From a checkpoint of a small transformer trained on Wikipedia.
Size: 12 layers, width 192, 2 heads of 64 (1 for keys and values), MLP 512 SwiGLU, vocabulary 32000, 10.6M parameters.
Each number is 128 + 32 x the weight over its row's rms, rounded and kept within 0 to 255. Layers, rows and columns count from 0. Numbers have three digits each. The size before them is the row's rms in percent of the matrix's.

# layer 3 MLP down, 192x512, rms 0.0398, rows 0-99, columns 64-127
105:177131130076134128136137073153168096111129129140124122092129095145157141182138133042130167161125129130158111155108097110123152143086215097090067182130155086140060108119127152124132148100076092
108:104133105093153094142169067084132104116094079090119105148144123156126055118150159126140122141113148180128125156143091162172175126114121133139148060045112134139147115109078108113130245086079163
093:139122150157113076103176063101148089155151110080150188129127088160068163120177192117143123127163100091113099082167091127167157089132142126138148156114104074081163125104125107171117122127101164
104:195115197116147160100121106053145107142105135101142143105096110115071047161143131180115088097148114093150166126130151136094121089113132107160121040123123186070145108138107067090142109163133134
098:136152154141117133099167089078127097096072090133201085153154158125107152155108138133174103209125162151147167103147168066082105117146116129090133097129140218168124155126110111126120123160151148
099:073098124053161121070096140116149179131171114124121165060098101136132116116139099188157120149099152103097169108103090145120158118110156131216183129130163131086067141125148162161134176054160161
098:110133069112171149099109165216140119123078103129151065178127166109146109158104114183140132112130154078077152149147074137171113125137146102118154083182120165131121142127149167134107095175192090
103:034177212126145121074135082082098165081125124124126113120141227107100096136114072146136145155079047120124152138143140090175114112153148083150137130160116104120204191108154158127090124127137152
090:103113098072071114081069132123169110112125109132098116099117187144138140124164157099144117110088130132124134145143157115117152133151091188093120175133123143140107157140106130208135110117144158
090:131130148165190180132112137132103111167110115137140157143079139171045149121156166090084124123122144089101145118120112115139205135148134199059174119115177080119117107091147156116172098117094156
099:134146114121103173182088115139124099171202150115186065159121088141128084103152186167060157156148164090154095078119142193090145167122121110093120052159136171138139125119090140123134162099108135
100:098102123104073148106054159112099143123128138076157133149147128134076116180073157162159127141148153129091157110134132129123139156145145113105126073111145103103123224086134144140136155055148116
094:134136112171201126113072159137144110180134132135126086144123120115139114082126119090114130106080162168076151173111144091146165055160147101161087071144094135081134126123133160124096135108114129
106:055127139129096130084134094083177100152143177103154137121157083105086086161156089108128158131120149121111076152161131181136112162105145145126119165167144083112154155099106118116099184126062076
108:155111101148136126162101161139118127146126162057059131092120170154153141119179164118081141137162143119123098177145085072105179145166148180152201164134153133128106124138189111143101056157107131
102:134135126152127130154110049107102096096140106127120115155158092128132106116080104195120144082090161154116107099095100100118096126159151132115134109133118145152135138176114119133128125077150057
096:102133120137158110191119114121106114152165098112122124087103142110112126098159100061170118120107098139147162116119082129108133107168081131102121072127101123159124134133102116109120165136087119
106:152131093134110132186149078083124120079109100138132145104149119169151152174107099139172089156162150116152109133148049177159133199114094157150134086110149111173095090107103183107086186150133089
096:102080106163180188129205111124126107121093108154147136152092124108095102143099120145114107046169140078120145121111148137125151156128094112097139098159163153146126160151098083112143171094079076
097:099112118118110083169141094128145160145162091097127167121106123132136119156173134126121132126125148165140127116099113167109111146118081183166102166126182132117094144111176181111139157167100178
096:085139189165162160148054099139090150134111126132148150109082115077154075145101074112121101110164135095120085071158163099062137122156111159183138181115141109122142122136104133132102185184126191
097:184117120144103096164176168105099064147119145077119199145096098140138148130188103127084140153144149079079077090089125147149121198067119099174050129135141095122174109166136114127125136087202127
114:108147094207128125137135197176055121113131106144104146117019167119124191148121148127114115098107088117110057119153143126138136103095155146118146119141194143115152163148070116129158106082094125
101:136167092110070186102122170143138125152187083107103123128117087109142157125087100156141169070099141170205147115122132121146107149135112092057161047155126083098183053085133119115103130138194098
105:142107151152147174160146183176149194124121138102120121054136143159182140160186170150099043202162124138071148109101100069124072126042117163135165158112169151132118054101145129076110145150179139
098:120162151149134102119211137122066087106133144128097142124112113163142127153084145085116101152161124123071184144089161077118127114092099112099048139173087095110081171138151125105143167177118111
099:182118060127163124128105169190114109100126125112086090046117118174142138071100082130102112156115202214116132123111097131085157097117181106172095138142142120103195086128071076064129125143152109
093:195112135116115142149145115149131149151106095131115079150153177154150134087066121104129132061164110036143141123170127138169170112162127150120155118155143162075143136119099128135150174111057183
094:049129121086106128103130137124161181154108151145133090122171119137159124095118127135185151097138162104105113100142178149026147090163166080115120149129157167092114110145065137181122116115133108
129:057080123155147120107045164111090136162129152096082139172099104091141147098122164089153131166187138145098194164099106100091155116169181133106083066170130149060108101113128138160115145111143145
103:083102115095136102169148089158157168059173105137095130122107114135132146146133101141147107167124130123130144138162043141153085127148146106156147103081104185156115146095074145138161139149138096
097:159110139132116152114077182128086104136162150120085107131132179143132103094085173114179142104095138097114110187085131131128115096127106112142094091056133126095058120093095051144127122102105093
090:189163171180154127119139185167145060120106107101093120117129183181170172102166160116137144136120133166113133142084125145118112170089160103138194165105089112143111136142075160187080151111117155
099:068080154148083101133173149127154143136144102141128145164074065137146170149111080139114088157056141149132127131145072095102077158128114097123109095115089131148128179088115091097139107198165166
096:074156138123164153082112121096177113109139149189088157085125100141126152117113127078131084125170123161167117161113174131160140100112154104172115106141133100097159072118135172146112125112152160
103:198159102118141103084102162106165115164170177078158148076115100115150099083101120174110175147150106104153117129112104140078144141140174151167117133180148147184143111104182136135106133185132181
115:158115071107152169194141157118175122132129100180144084211097128121145129125089126153090149147142191130124116087099133118096124109121118117174118115101167120176140128205098130134128190107134102
097:169172180171149126137130207114153154119108135112133161151126106148129118204070088115148116096109078158104134148119118110184150071078127113093156126139130168104112086032119164157067161113081113
099:175099131093183135123117177165091146060073164112102109176059090109072169137113087135146187183118125123102168172157135136091152162102119148090139117114107104148101104111115133123177156182146105
098:184079173145181138114107144136152112127131149119137130118087129118105126127126114140116109137086176151116160160129099130150087171069034112126116091124118132101155173092116177103172172119179179
128:161144148141152102051138088073126108140142167155120159201100247100111108119090136107117154089162136096151143154118168175111108128194094158108094107137064096118106146130157118173161157109120149
101:087148104141122157160117157086127151099148180112167084137133147104153150101100069130141107158115160066093174081108153140163071161085128125130111131113127188161093109152143194068137132190136120
099:125101131192104165117166139155128149132139158137141125102100227086158137106082160108084124103104141149202162101117164120065151171108146164106133146130155137132083141130173104096117121092126087
112:138135140178142140091108134178186091106141228117161170162126151158180111171149119091190137141122160127157128163110111100170158091142091127046116156177157131073115169102127118143130163152119115
110:179133132107165131132121165098137056154152133107139163172133122094146166133137147136116133063100084158110081080143075144080193120104111098138152163130095172132111133142171125192144095092059121
103:179099147103140132102142057152134122173114055064137162082100108141094103116116169125104161150160116110116164122121122138136125084105116144143095147071094106148143107143105104141109115136149084
097:108164196113192195132184081105131109093108106077153195086166050088139138126099089188101135191101076167140139129134089209135159079121096210151113197143145149143114164133162126217134132092154134
097:076157126162113149130161119168131108220152150105156134103160105113100089129122163130115183104153129141208098105171109106188137092150170149128090154201166145105159137160049091145150168152128143
104:137107143121115139159115155108217168132107144175099181131104152073081092084126174132140105116014075096106115088137138150109111098079137149115134155109091123159084121140134115104145111103156139
089:175089155096138175124146112138125121100066116167134107122121089132083134110049072124110095152145152103178169109141150181144103152105133099110148031111137146126141174154092151049096111064126165
090:139104103139065174156113098178111092118166178079143108076179130198121152152168091123146191118201099081120087146107105102110158131148124115156065099112153140124106173087147092170106183082115180
100:145105167162150105142083114203105143096097175071106169099125122126090072109139106093110138078118141125048138149151130147152164148114165125143171195126112105173147114152124156080109087093157090
105:132153124141141158136124180123105145097174097103176059123148130099155146127118104109128091150137196142202099107152129105145124126225049109197102124145165107198164117155162162148117180084106129
099:115124127107088120128129118129152101166019085176155150127082080110150170108152130153107130108150137094103092126119122156133073114191151124111118048146171145132110133170148170063153121111155149
098:181111098160157114138072116089093075157109097146105137136095062129145158147091081063069144122148153117090167116118159102112108140080083128143107067100120157139122097131154103128116148166152184
094:132153134159107147094098113092154146179128153124121167162121133078199124104164074137132176093148123112161110162150147178165120127159186104076116178077101112131106122157143126166096104153143172
098:119132121170054104108088122100120168100125092121086128159089172079090166104131170111117158139107074184132083107131139037104096148183128131125175160086112158174181121148145105149106080141159083
113:165148092120124087138133133126132066066145086096158121098114118128129132134092151106139136193128131189085123078099120140155121116090028176139136134109045126179103134078109126114132179108123246
097:109122171197120116132136136123074126184168118112106165127146136137125119028103091095080077115052145155135161086152093149128124155152170128158165049105164128177081134110126158146121108085119126
103:146153139085152173141178133106142117145070092087125117119094162154117151141134088138104162141157148127096136145172111147024150102025140100081107091108180152167179170127159137133070163123172166
094:082144114068094098122170148084136163135110161132152132095128147141110126096078143138150165152113114161048133096140059148075151108120132128125116135112141138163116070075114179132134120114118143
101:137186078112150138146121111103130118088062129138129064093093031120114189068143109081143143152150155079139120044146153146125131130081082099124092141132191173131156159173104116105122161133155128
090:054159160137215090126126100067146121103134154056140098112202163132144111132135153079194142123112161125163149106097111151111170094109108169064105107115136115126178145147097200106115180133082099
120:163118104146123167207093140053159122139183107156107132155146129100107112138133153132173128088126111187124117130125109129140156129178149142141168065095129057152111104189093094125161129089070076
102:129132103100111128131140124129128155121140156123147084130046101091154138158160086088121105101150101162100159145080108092110141148121148078137101133175139102145156117170086103104204130080128137
093:121115157122143199144104177137108128097159100117132183114158146164142127157147124167141147117123172096170110181178170152143178128095138166138131119166146101081135159128113076105120130160065120
096:087084138158107110126128141156133174162146178098103096132084139144134126165114135124136191110176097122160169134117083122124113183191076110131153078106081057128098162118123096190153090218113091
098:101159150134112136154124116102171121091159074144148072113172170102087159156098086115078168110151099129125118164085133104094149121137152134162127153165098157150152085092125135129107138121107155
099:192113134135135124116077155144107166160139081103134155086133116162099103126113111122127102115150111117150075104160127151179102078103078146132107117114088125078086130138087131113150134146119112
098:166049144092140176118134110188218163131141159122119131218151077068100093121202091165126171152068112142109130192080197086113169122096120139095193177105162207098094131153127094110179116212101066
099:135083175134098150142087209154151123216136146133138151113065142126166093145117185095153119087169112114135157126096141110142172182094147109148106154099082116148088123147117079082190137166118123
100:151173178128145087132103108101129046128167125119148117148147140170068158114164163169194144092142041120111135173174098111182104118126093141121127144137146105115153081123132103100127171120134130
102:105191117105151118177147082115118115119110145164085122134132136082082185114079105113141112149120115095088140107094147175146153182208145094139160094137065126088077089098163136091065113185176128
096:090157105139159106130101138089098148136094174105088097130111149129124172087108149115131141136105067094112122131138144200106132057121086128126144173166150135105092125174121114082130105193164149
104:116160132154068135158133099131142137088140075121123108104127156131106143128079140131130117125183166117121131071080083099091129155120132141090076180155146107132132124141135159141134089132145111
097:096197126136195185123075144163168163126152135122113104175130122151166102100102094118176096174102164071141165158138132139162092179170100095104085096126073113114063145140118131073123120198103155
104:143109124132094119151184143123137054193175118089175122079055096185074159177152076122103130164108114099123125078128067181122116152155067125121119164139109128079148092170096142097147146112070191
093:142143173146096093138161107152132194073113121114135115081140125149144122090139104144107204151094121113118113142175171175109122189183105121110118129128112081114121119059105202134119141127152090
102:119086119136098134139127091050090169165140199118172124129086082067072112133127142157131154099094118165167148117142092153130148160169170163046147070115123096105140096111186159103178114101129080
095:090105162185167105097119068105113152077145152134118058140102107135148041102120087129128126127174127124095160205087115106141106170060116108072114145149078142126140118127121061141098147148125086
098:171123086112146121202117114161105158142157153138099109093107132120153165162184083105084151119150142133109141155130082185174108137159163110157137115098168080087144073151124146172114162133137181
100:088187147110092103136165131158135141171140134068147150089165110175152172139168157097070131121084068132107152154129130127113170131049114166100182127156152085156175157132120145176114168123090158
101:171164164152080130124140112045117113167071148111077181178203228169068172092102124054115172127174160114137168137109145150118169124188111206074158164099139124088129092123136120099093123075108097
090:162127130090109161124121189129108097155144132114126157135161192165168134064143102110111070148170143192148110127112057133088201108022134108111164123149120053151149118136116032127100119112140166
095:122149109171118118146067154222123124090104087108140093088091136136101161106073156133144142145178148137084090088115104137085113050098186133158137167144189167124184145152083089077189086179091118
100:106151112183144142082105078138129111112085123142158138119141098062177119097188105151134165042119126084123115125076109128183108081076119093137123074119143147167088095175123102158177149134181023
098:133110125071144139114131109130025133130110148129126142153158119153101108112151178080110152125106092121113122171125111218100142113140110109155116095099100130143058114087102141157068159135105136
102:093130115113136136148154079139060041143123165129172171157143121093115092170133088053099076176086140115135129158123135187149205129111181216136091124150134156095160060139107160130133127074068173
102:136142079137149082130127142137178127182119183107100142124119170125111129160144077109074131149126155126132162130162127123148110112134110115104128118119092148134109137165120156115104133125114153
107:132112167181137111103110081139162152153135155143111124101168133200148141145099117106121085165143070153190133130123109072103186117178173166129078156091193154110168108086137185156147156133123153
095:160191072126136133200147116137170168142127101112150143125201137150139127039072134125095122103128125123145118070144138158147070136162100150154147127069075100088117107166090145177099072096013151
096:107153156137124113112144069089148130102167127158148080122149107076120117088159124129111147145135113096113119122117172154179151075059094145175124124123120067134142132123133107120081138132154129
104:118137152097105127155100145144138148118169110085159115069102142118101144092177086088129080162112131100132102095081125134162131162098183135133175104082155085162081132130137126201155116124041161
097:114157060155148137181113093146113184172143153143122102117079157137134136118163162125124135137117112123133095117124140147088094146090101143161152199153177142102110102108126150113145126165117121
102:116166123141138148102099139144158106166077109149176155174199170091122122091069064157141145120111165107074091133151144147130149101148066119186089122143092143162116099166222164153100103133116084
097:134106110084093104091091143071135145141182174122114077087100211152109115161092120120111138130119111158185124109160201214145081178165123118060200125145122103113144147128138122094113170100125184
096:136156107056042150139085127127104110057120147172101071138113125082209138064120109148170128094084163132088136112129112166082143179100117104113170130106122133083138157127127151113121111071139140
091:132150156090137072122156095166081060143112147091128143087161169107096079164134133075198119157146112095155091164101099099164149150145083109124143154115147109129119079158051102117138131141165148
096:123109214176126136113084149112140124094112156086141188060133145137127099121075084116138169203071134143196121110086170188144093095107059106141058094121119140134136156096097157152134167116133131
099:171141113190103121068122070160152152099144123095157083133129133101162115121088156187141092053148152092145116133103154134120081106169109100176121108181079132117162174108093203116075123144107010